{"num_key_value_heads": 12, "norm": "layernorm", "bias": "all", "init_std_down": 0.00461, "beta1": 0.95, "max_seq_len": 2048}
Each number is 128 + 32 x the weight over its row's rms, rounded and kept within 0 to 255. Layers, rows and columns count from 0. The size above them is the row's rms in percent of the matrix's.

# layer 8 MLP down (transposed), 6144x1024, rms 0.0618, rows 3799-3811, columns 0-127
size [104 105 103 108 100  98  95 108  99 100  96  92 100]
[[144  97 176 136 190 137  51 134  99 110 120 139 134  68 170 178 153 141 108 156 123 158  96 145 154 165 147  97 137 121  94 123 131 128  64  96 162  99 127 116  85 131 147 161 132  75  89 125 122 113 147 119 136 208  86  86  98 117 166 154 110 112 131  80 158 126 118  83 126  62 201  80  70  75 120 118 167 164 126  82  57 168 136  92  79  34 193  97 112 176 143 139 150 116 112  73 144  55 111 139  39 116  91 117 106  66 144 143 157 103 115 133 136 118 125 121 148  97 116 143 156 154 133 108 181 122 130  93]
 [132 121  83 137 169 112  65 194  92 102 131  70 128 111 126 155 140 123 168 126 162 116  96 114  89 146  76 141 157 132 101 112 115 120 110  98 130 174 140 136 112 154  94 173 120 129 132  86 154 163 179 101 122 133  94  77  82  81 120 102 154 102  87 136  82 132 136 144 112 110 120  99 119 155  65 132  77 138 134  94 154  95 137 164 141 104 112 130 133  98 109  98 177 122 127 164 134  95 163  76 157 147 102 149 118 125 168 104 139  88 109 155  94 163  96 136  65 134  62 135 124 138 100 143 115 161 137 126]
 [116  76 118 100 107 117 124 160 155  97  89 121 111 132 128 131 134 136 157  82 141 129 142  99 119 112 129  95 165 176 141  71  89 133 119  84 120  80 186 125  90 157 104  88 122 115 108  92 137  99 143 161 108 127 130 125 126  98 118 136 133 136 132 141 165 167  86 116 111 247 130 129  93 145 157 102 123  91 136 118 148 107 101 158 129 119  85  70 130  94 132  93 133  76 151 117 127 129 100 116 114 153 194 135  83 185 121  70 111 169 161 118 106 122 153 139 160 139  80  68 166 138 127 119 105 126 179 100]
 [ 84 111  66 127 129 107 118  93  80 170 119 146 117  81 101 119 101 100 175 170 107 151 118 137 142 176 118 142 128  89  94 166 130 137 172 114 134 121 113 158 102 122 110 104 160 146 169 127 129 108 145 159 153 108 126 129 129 166 108 143 119 140 172 110 195 114 112 107  86 138 118 119 126 115  80  80  94 160 122 131 106 131 124  44 160  82 103 176 115 114 107 136 113 116 175 101 126 158 104 166  83  95 116 141 127 125  88 145 160 121 137 163 122 170  99 109 163  69 123 171 106  98 109 166 103 106 134 104]
 [124 140 115 100 102 156  79  93 156 159 154 107 139 110  85 128 135  80 136 105  93 121 119 175 152 127 152 168  71 157 154 167 110  82 138 136 110 158 128 155 154 149 103 118 116 149 137  86 130 156  99  95 114 124  87 108 160 111 134 149 159 116 134 141  97 130  98  87 168 133 113 135 136 135 130 101 166 114 130 110  50  74 112 130 110 125 179  98 112 123 148 124  94 140 170 123 137 147 169  64 108 160 110 125 172 148  91 140 168 115 105  92  99  88 174 118  77 199  74 153 143 108 153 134 111 172 100 141]
 [139 124 149 140 161 187 183  86 179 131 146 173 176 134 118  87 111  67 111  95 136 126 131  63 121 132 136 113  75 150  92 116 118 100 115 141 145 113 123 135 109 129 134  95 169 137  96  45 210 125 132 105  53 163 114 112  78 135 140 167 124 151 109 147 121 102 137 128 148  84 139  95 118 112 143 113  69  71 176 163 153 149 121 162 124  89 147  93 129  92 126 103 117 109 129 147 121 105 131 140 121 141 166 183  92  98 108 126 118 121 123 153 126 101  89 148 135 144  96 134 124 117 135 114 159  93 142 122]
 [134 149 207 127 198 105 137 105  86 150 116 149  27 117  89 132 166 148 128  96 159 105 177  66 131 122 138  91 144 131 122 128 104 139 121 137 164 107 122  97  98 128 175 156  61  86 132 126  86 143  58 146 178 116  81 120 139 163  44 104 136 101 192 195 108 126 118 140 100 180 128 113 112 157 117 101 108 138 154 138 124 152 106 131 169 107 137 113 163 142 113 134 114 157 147 120 126 112 119 145  60 147 117 118  65 119  96 123 119 109  95  86 144  96 133 128  69 112 140 127  83 156 155  91 146 152 117 139]
 [165 124 120 129 117 105 124  93  29 139  61 146 109 174  98  68  90 107 131 126 115 112 109 110 121 113 165 120 140 115 129  93 178 111 125 168 130  81 144 130 106  72 175 130 182 168 195 134 111 138 145 118  73 111 157 201 103 122 121 114  33 142 122 118 127 112  96 151  82 148 110 201  52  91 124 137 118  70 133 105 171 172  90 102  97 134 130 102 138  89 125 115 129 129  69 123 107 147 127  84 166  96 104  92 152 166 105 109 170  60 126 126 154 152  83  83 115 144 172  88 119 147 114  93 117 114 155 174]
 [101 144 122 148 123 128 132 103 104 214 108 136 140 142  49 129 107 176 131 121 154  58 167 102 141 116  87 145 167 172 100 121 151 106 121  80  98 131  94 128 137 120 174 132  89  92 127  54 137  37  84 123 186 118 113 140 132 135 114 132 171  75 137  99 121 127 112  96  74 128  80 181  94 102 134 130 149 157 100 131 148 133 138 201 146 122 157 105 105 146 126 150  83 180  24  84 154 109  49 122 123  54  98  82  87 128  94  62 118 110  90 153 133 160  49 137 170 129 179 118 134 110 145 180 160 136 177 140]
 [ 58 118 104 140 157  93 141 130 115 132 132  97 118 163  96 187 175 167  55 126  98 145 162  60 146 114 136 175 112 120 117 127 128  75 143  80 139  96 128 155 147  94  89  58 137 107 128 130 116  88  98 124 169  98 115  94  91 197 112 141  88 155 193 134 141 165 138 102 101 108 154  81 146 120 121 120  89 154 164 133 122 130 162 136  51  41  77 153 151  92 123 149 185 127 104 129 112 124 130 139 133  49 105 122  58 106 140 138 122 139  83 129 119 129 129 149 107 137 121 142 171  61  90 166 146 125 143 114]
 [139 175 158 160  99  91 103 127 136 118 147 148 127 148 154 122 129  83 154 108 117 117 160  91 140 162  90 159 162  66  93 145  71 129  88 178 107 165 172 118 136 198 112 143 107 126 103  98 138 162 124  78 149 122 133 129 112  61 101 123 106 171 101 139 191  94 130 105 123 180 141 140 120  84  76  66 112 156 131 199 129 113  76 126  84 115  72 168 174 152  89 136 133 126  82 122 218 154  87  88 104 203 119 155 110 100 123 120 163 135 138 134  93 135 147 120 117  97 130 198 126 159 153 173 157 148 161 144]
 [153 160 142  95 100 120 150 141 190 148 137  71 120 156 132  50 128 146 182 119 176 125 133 125  72 156 106 167 153 199 173 146 148  91 143  96  92 166 135 124 146 137 174 169 128 135 145 115  88 103 175 177 135 123 148 110 109 134 110  38  89 103 124 156 124  97 122 144 146 124 127 109 124 110 147 118 117  95  92 141 160 133  98 146 139  86 106  94 111  95 102 117 137 121  88 165 120  93 122  77  75 158 135 117 106  89  82 139 135 119 120 172  80 117 158 116  86 133 138 169 160 206  79 137 125 140 142 117]
 [143 141 166  66 169  88 107 119 151 140 109 103 110  89  82 126 174 196 168 114 126 126 140  71 170 126 113  78  70 100 117 141  82 104 152 131 115 125 159 122 132 113 165 148 111 153 152 184 133 129 143 129  85 158 125  91 138 103 108 145  92 101  76 113 153 145  94 137 157  97 176 147 151 121  98 184 126 121 154 122  82  90  56  90  79 129 115 121 154 135 151 106 149 105 134 133 187 143 106 151 161  93 137 108  30 150 106 160 212 158 109 132 119 113 155  99 109 152 112 129 119 175  96 142 120 138 170 156]]
# layer 8 MLP up, 6144x1024, rms 0.0619, rows 3800-3811, columns 0-127
size [103 107 129  96  98  95 105  97 102  97  97  99]
[[156 148 145 106 109 162 125 107 183 118 184 133 103 174 132 108 144 141 125 155  93 158 107 143  42 152 160 134 154 135 196  34 167  93 141 173 125  87  73 143  27 134 113 132  49 129 160  87 220 169 175  95  73 186 121 202 113  85 165 132 121  81 147 181 156 159 100 131  62 132 116 132 100 141 135 209 104 132 115 100 112  98  98 127 112 134  96  99 169 123  81 104 134 141  47 163 135 115  49 182 135 117 126 140 102  96 148 126 176 118 105 137 144 110 109  90 135 131  59 142 201 110  79  96 202 103 165  84]
 [105 135 107 115 136 131 108 165 200 154 158 126 107 108 131 130 104 169 111  74 152 111  70 118 146 129 124 118 119 151 146 220 155 188  70 100 122 113 124 133  50 152 150 113 144  73 140 156 104 118  80  82 114  96 161 116 187 102 111 154  96 141 159 125 204  82 187 127 122 139 157 118  83 133 132 114 111 110  92  78 113 158 153 159  79 140 187  99 183  80 124 108 118  77  83 126 194 130 131  67 180 130  87  80 145 172 110 179 122  82  51 156 183  98 148 152 130 125 179 103 127 106  73  95 126 140 164  89]
 [ 94 163  99 123 136 144 170 106 126 128 165 132 121 150 103 121 105  91 135 171 172 169 174 124 107  99 140 139 121  97 107 156 143  87 108 170 169 108  87 146  84 134 142 152  65  98  64 123 169 154 110 110 135  91 143  87 182 144 129  86 131 128 121 101 132 178 135 129 156  72 103  86 111  87 170 131 172  83 130 167  90 119  84 169 126 136 151 116 126 132  98 134 167 148 111 116  84 130 144  55 185 100  91 148 133 106 122 126 132 125 152 122 168 126 167 208 160 203 112 152 160  92 121 127  71  87 129 129]
 [ 92 133 143 169  85 121 156  94  97 148 153 152 115 206  91 177  67 138 104 165 170 117 162 136 146 102 137  58 146 181 190 117 158 163 159 129 109  98 122 163 130 141 153 132 113 137  92 121 134 114 111  95 121 109 131  44 194 127 155 114 150 108  33 106  87 116  94 132 135 143 136 170  80 112 156 160 139  99  65  93 163 134 123 137  80  77 146 123 153 139 128 121  83 107 155  94 128 146 153 148 134 191 147 140 174 141 124 131 172 182 155 196 162 113 145  80 118 113  99 151 142 112 128 159  51 115 187 137]
 [ 94 131 103 115 152 193 184  85  98 170 182  98 178 149 132 142 124  92 100 141 145 118 133 178 103 196 113 107  93 108 171 103 129 100  91 146 156 140  93 167 122 132  97 102  72 151 138 181 170 106 148 162  75 113 117 169 130 152 130 129 158  94  80 137 166 168 122 153 150 125 130 153  86 133 153 126 158  76 137  58  95  90 144 105 119 129 147 135 165 108  80 131  89 133 136 191 114 102 128 121 124  93 140 148 134 133 185 146  97  85 121  70 165 131  67 165 121 144 140 140  99  89 154 116  74 142 137 106]
 [114 139  72 143 152  91 118 122 146 105 106 131 121  73 121 160 140 123 126  93  61 112 121  93 149  89 147 132 150  79 106  91 162 117 139  75 139 125  43 120 167  70  95 131 105 119 106 113  91 189 189 177 121 107  78 116  95 154 114 120 137 123 126 101 153 155 162 195 117 118 140  80 114 120 107 158 119 111 137 122 148 191 147 172 171 155  77 143 187 143 148  76 118  83  79  90  51  60  82 159 128 117 174  86 165 139 132 116 161 103 137 155 195 180 145  75  89 129 130 172  96 153 158 130 156  70 163 107]
 [166  90  67  80 115 103 139 105 137 177 141 184 141 156  90 125 147 168 141 121 119 121  88 147  79  94 169 117 159 153 144 131 131 165 155 141 135 144 114  86 130 156 206 129  68  93  59  52 135 103 125 100 133 158 110 131 160 129 166 138 131 121  92  92 161 120 132 126 180 104  79 174 123 166 125 157 146  88 114 160 121 111  75 187 143 177 128  89  99 185 116 143 112 113 140 100 122 193 190 160 115 183 105  93 167 125 143 140 100  90 101 153 150 175 117 142 119 101 111 139 119 122 110 145 110 126 133 103]
 [178 157 124 153 123 129 136 102 113 128 185 175  92 150 129 144 113  93 141 156 105  98  96  79 150 101 187 147 118 125 131 179 104  46  94 155  87 146 124 123 126 139  80 118 120 153 112  88  74 110 181 164 187 134 177 110 164 116 135 104 120 144 142 139 154  75 102 170 185 151 126 142 129 144  88 162 100 148 122 108 111 119 122 101 124 159 156 135 125  57 139 135 136 112 132 135 145  67 119 164  94 158 135 130 111 139 138 162 131 136 154 134 111  78 162 126 110 138  87 118 154  97 129 138 159  98 117  89]
 [ 60 100 110 124 102 139 139 145 124  94 133 120 152 118 118 135 131 191 172  78 129 111 123 111 169 143 124 117 135 160  79  83 135 113 123 114 146 141 133 140  87 107 111 121 136 164 138 135 126 175 113 115 150 145 123 129 195 184 116 115  96 140 203 137 119 159  72  81 219 155 146 114 137 111  55 124 140 165 142 124 129 157 118 173 158 124 149 183  86 149 117 134 100 107 145  95 177 111 122 146 138  79 107 117 132 168  69 152 112 141 157 121 122 146 102  86 164 135 122 114 135 100 116 106 145 145  89  80]
 [162  87 111 109 117 137 107 160 151 119 148  69 151 121 116 101 101 103 109 192 137 111 117 181 102 176 155  86 163 112  86 147  39  89 111 180  71 195 151 111 121 198 158 146 176 188 149 123  90  75  90  99 103 117 154  90 136  97 116 105 117 136  59  78 141 150  87 111 103 102 114 102 136 118 133 102 135  89 185 155 131  78  95 114 118 115 105  97 141 162 123 113  80 174 169 146 138 143  82 168 140  62 154 130 131 179 104 181 205 113 102 159 110  79 142 104 129 169  82 139 149 109 129 147 166 164 124 150]
 [113  74  86 112 151  68 124 140 151 161 134  70 103 156 155 123  98 123 126 125 134 100 167 152 109 163 194 148 152 125  85 153 152 151 130 132 154 109 162  87 116 194 179 102 138 151 149  87 108 134 125 102 149 130  78 139  60 131 141 166 128 117 123 129 126 140 101 125 136 135 114 119  99  93 142 151 115  60 167 112 123 132 100 122  99 158 118  77 106 154 104 188 146 167 178 154 133 138 138  93 195 130  92 175 109  99 114 143 158  71 162 169 107 144 100 113 137 108 156 108 128  86 118 125 123  85 145 119]
 [ 85 114 138 141 158 123 179 117 101 102  88 135 126  77 187 159  44 112 177 189  96 183 167  90 132  98 101  98  96 184 138 134 117 146 130 132  57  90 160 170  73 143 124 136 101 131 118 139 191 137 213 138 106 161  98 106 136  94 159 120  46 154  94 138 162 152  66 137 148 135 113 109 143 120  74 140 134  73 130 131 110  96 144 103 184 128 161 114 138 155 172 146 111 104 150 115 142  92 116 142 118 101 124 152 109 117 142  92 156 124 161 191 120 178 121 144 108  91 121 149 156 113 156  99 157 107 128 101]]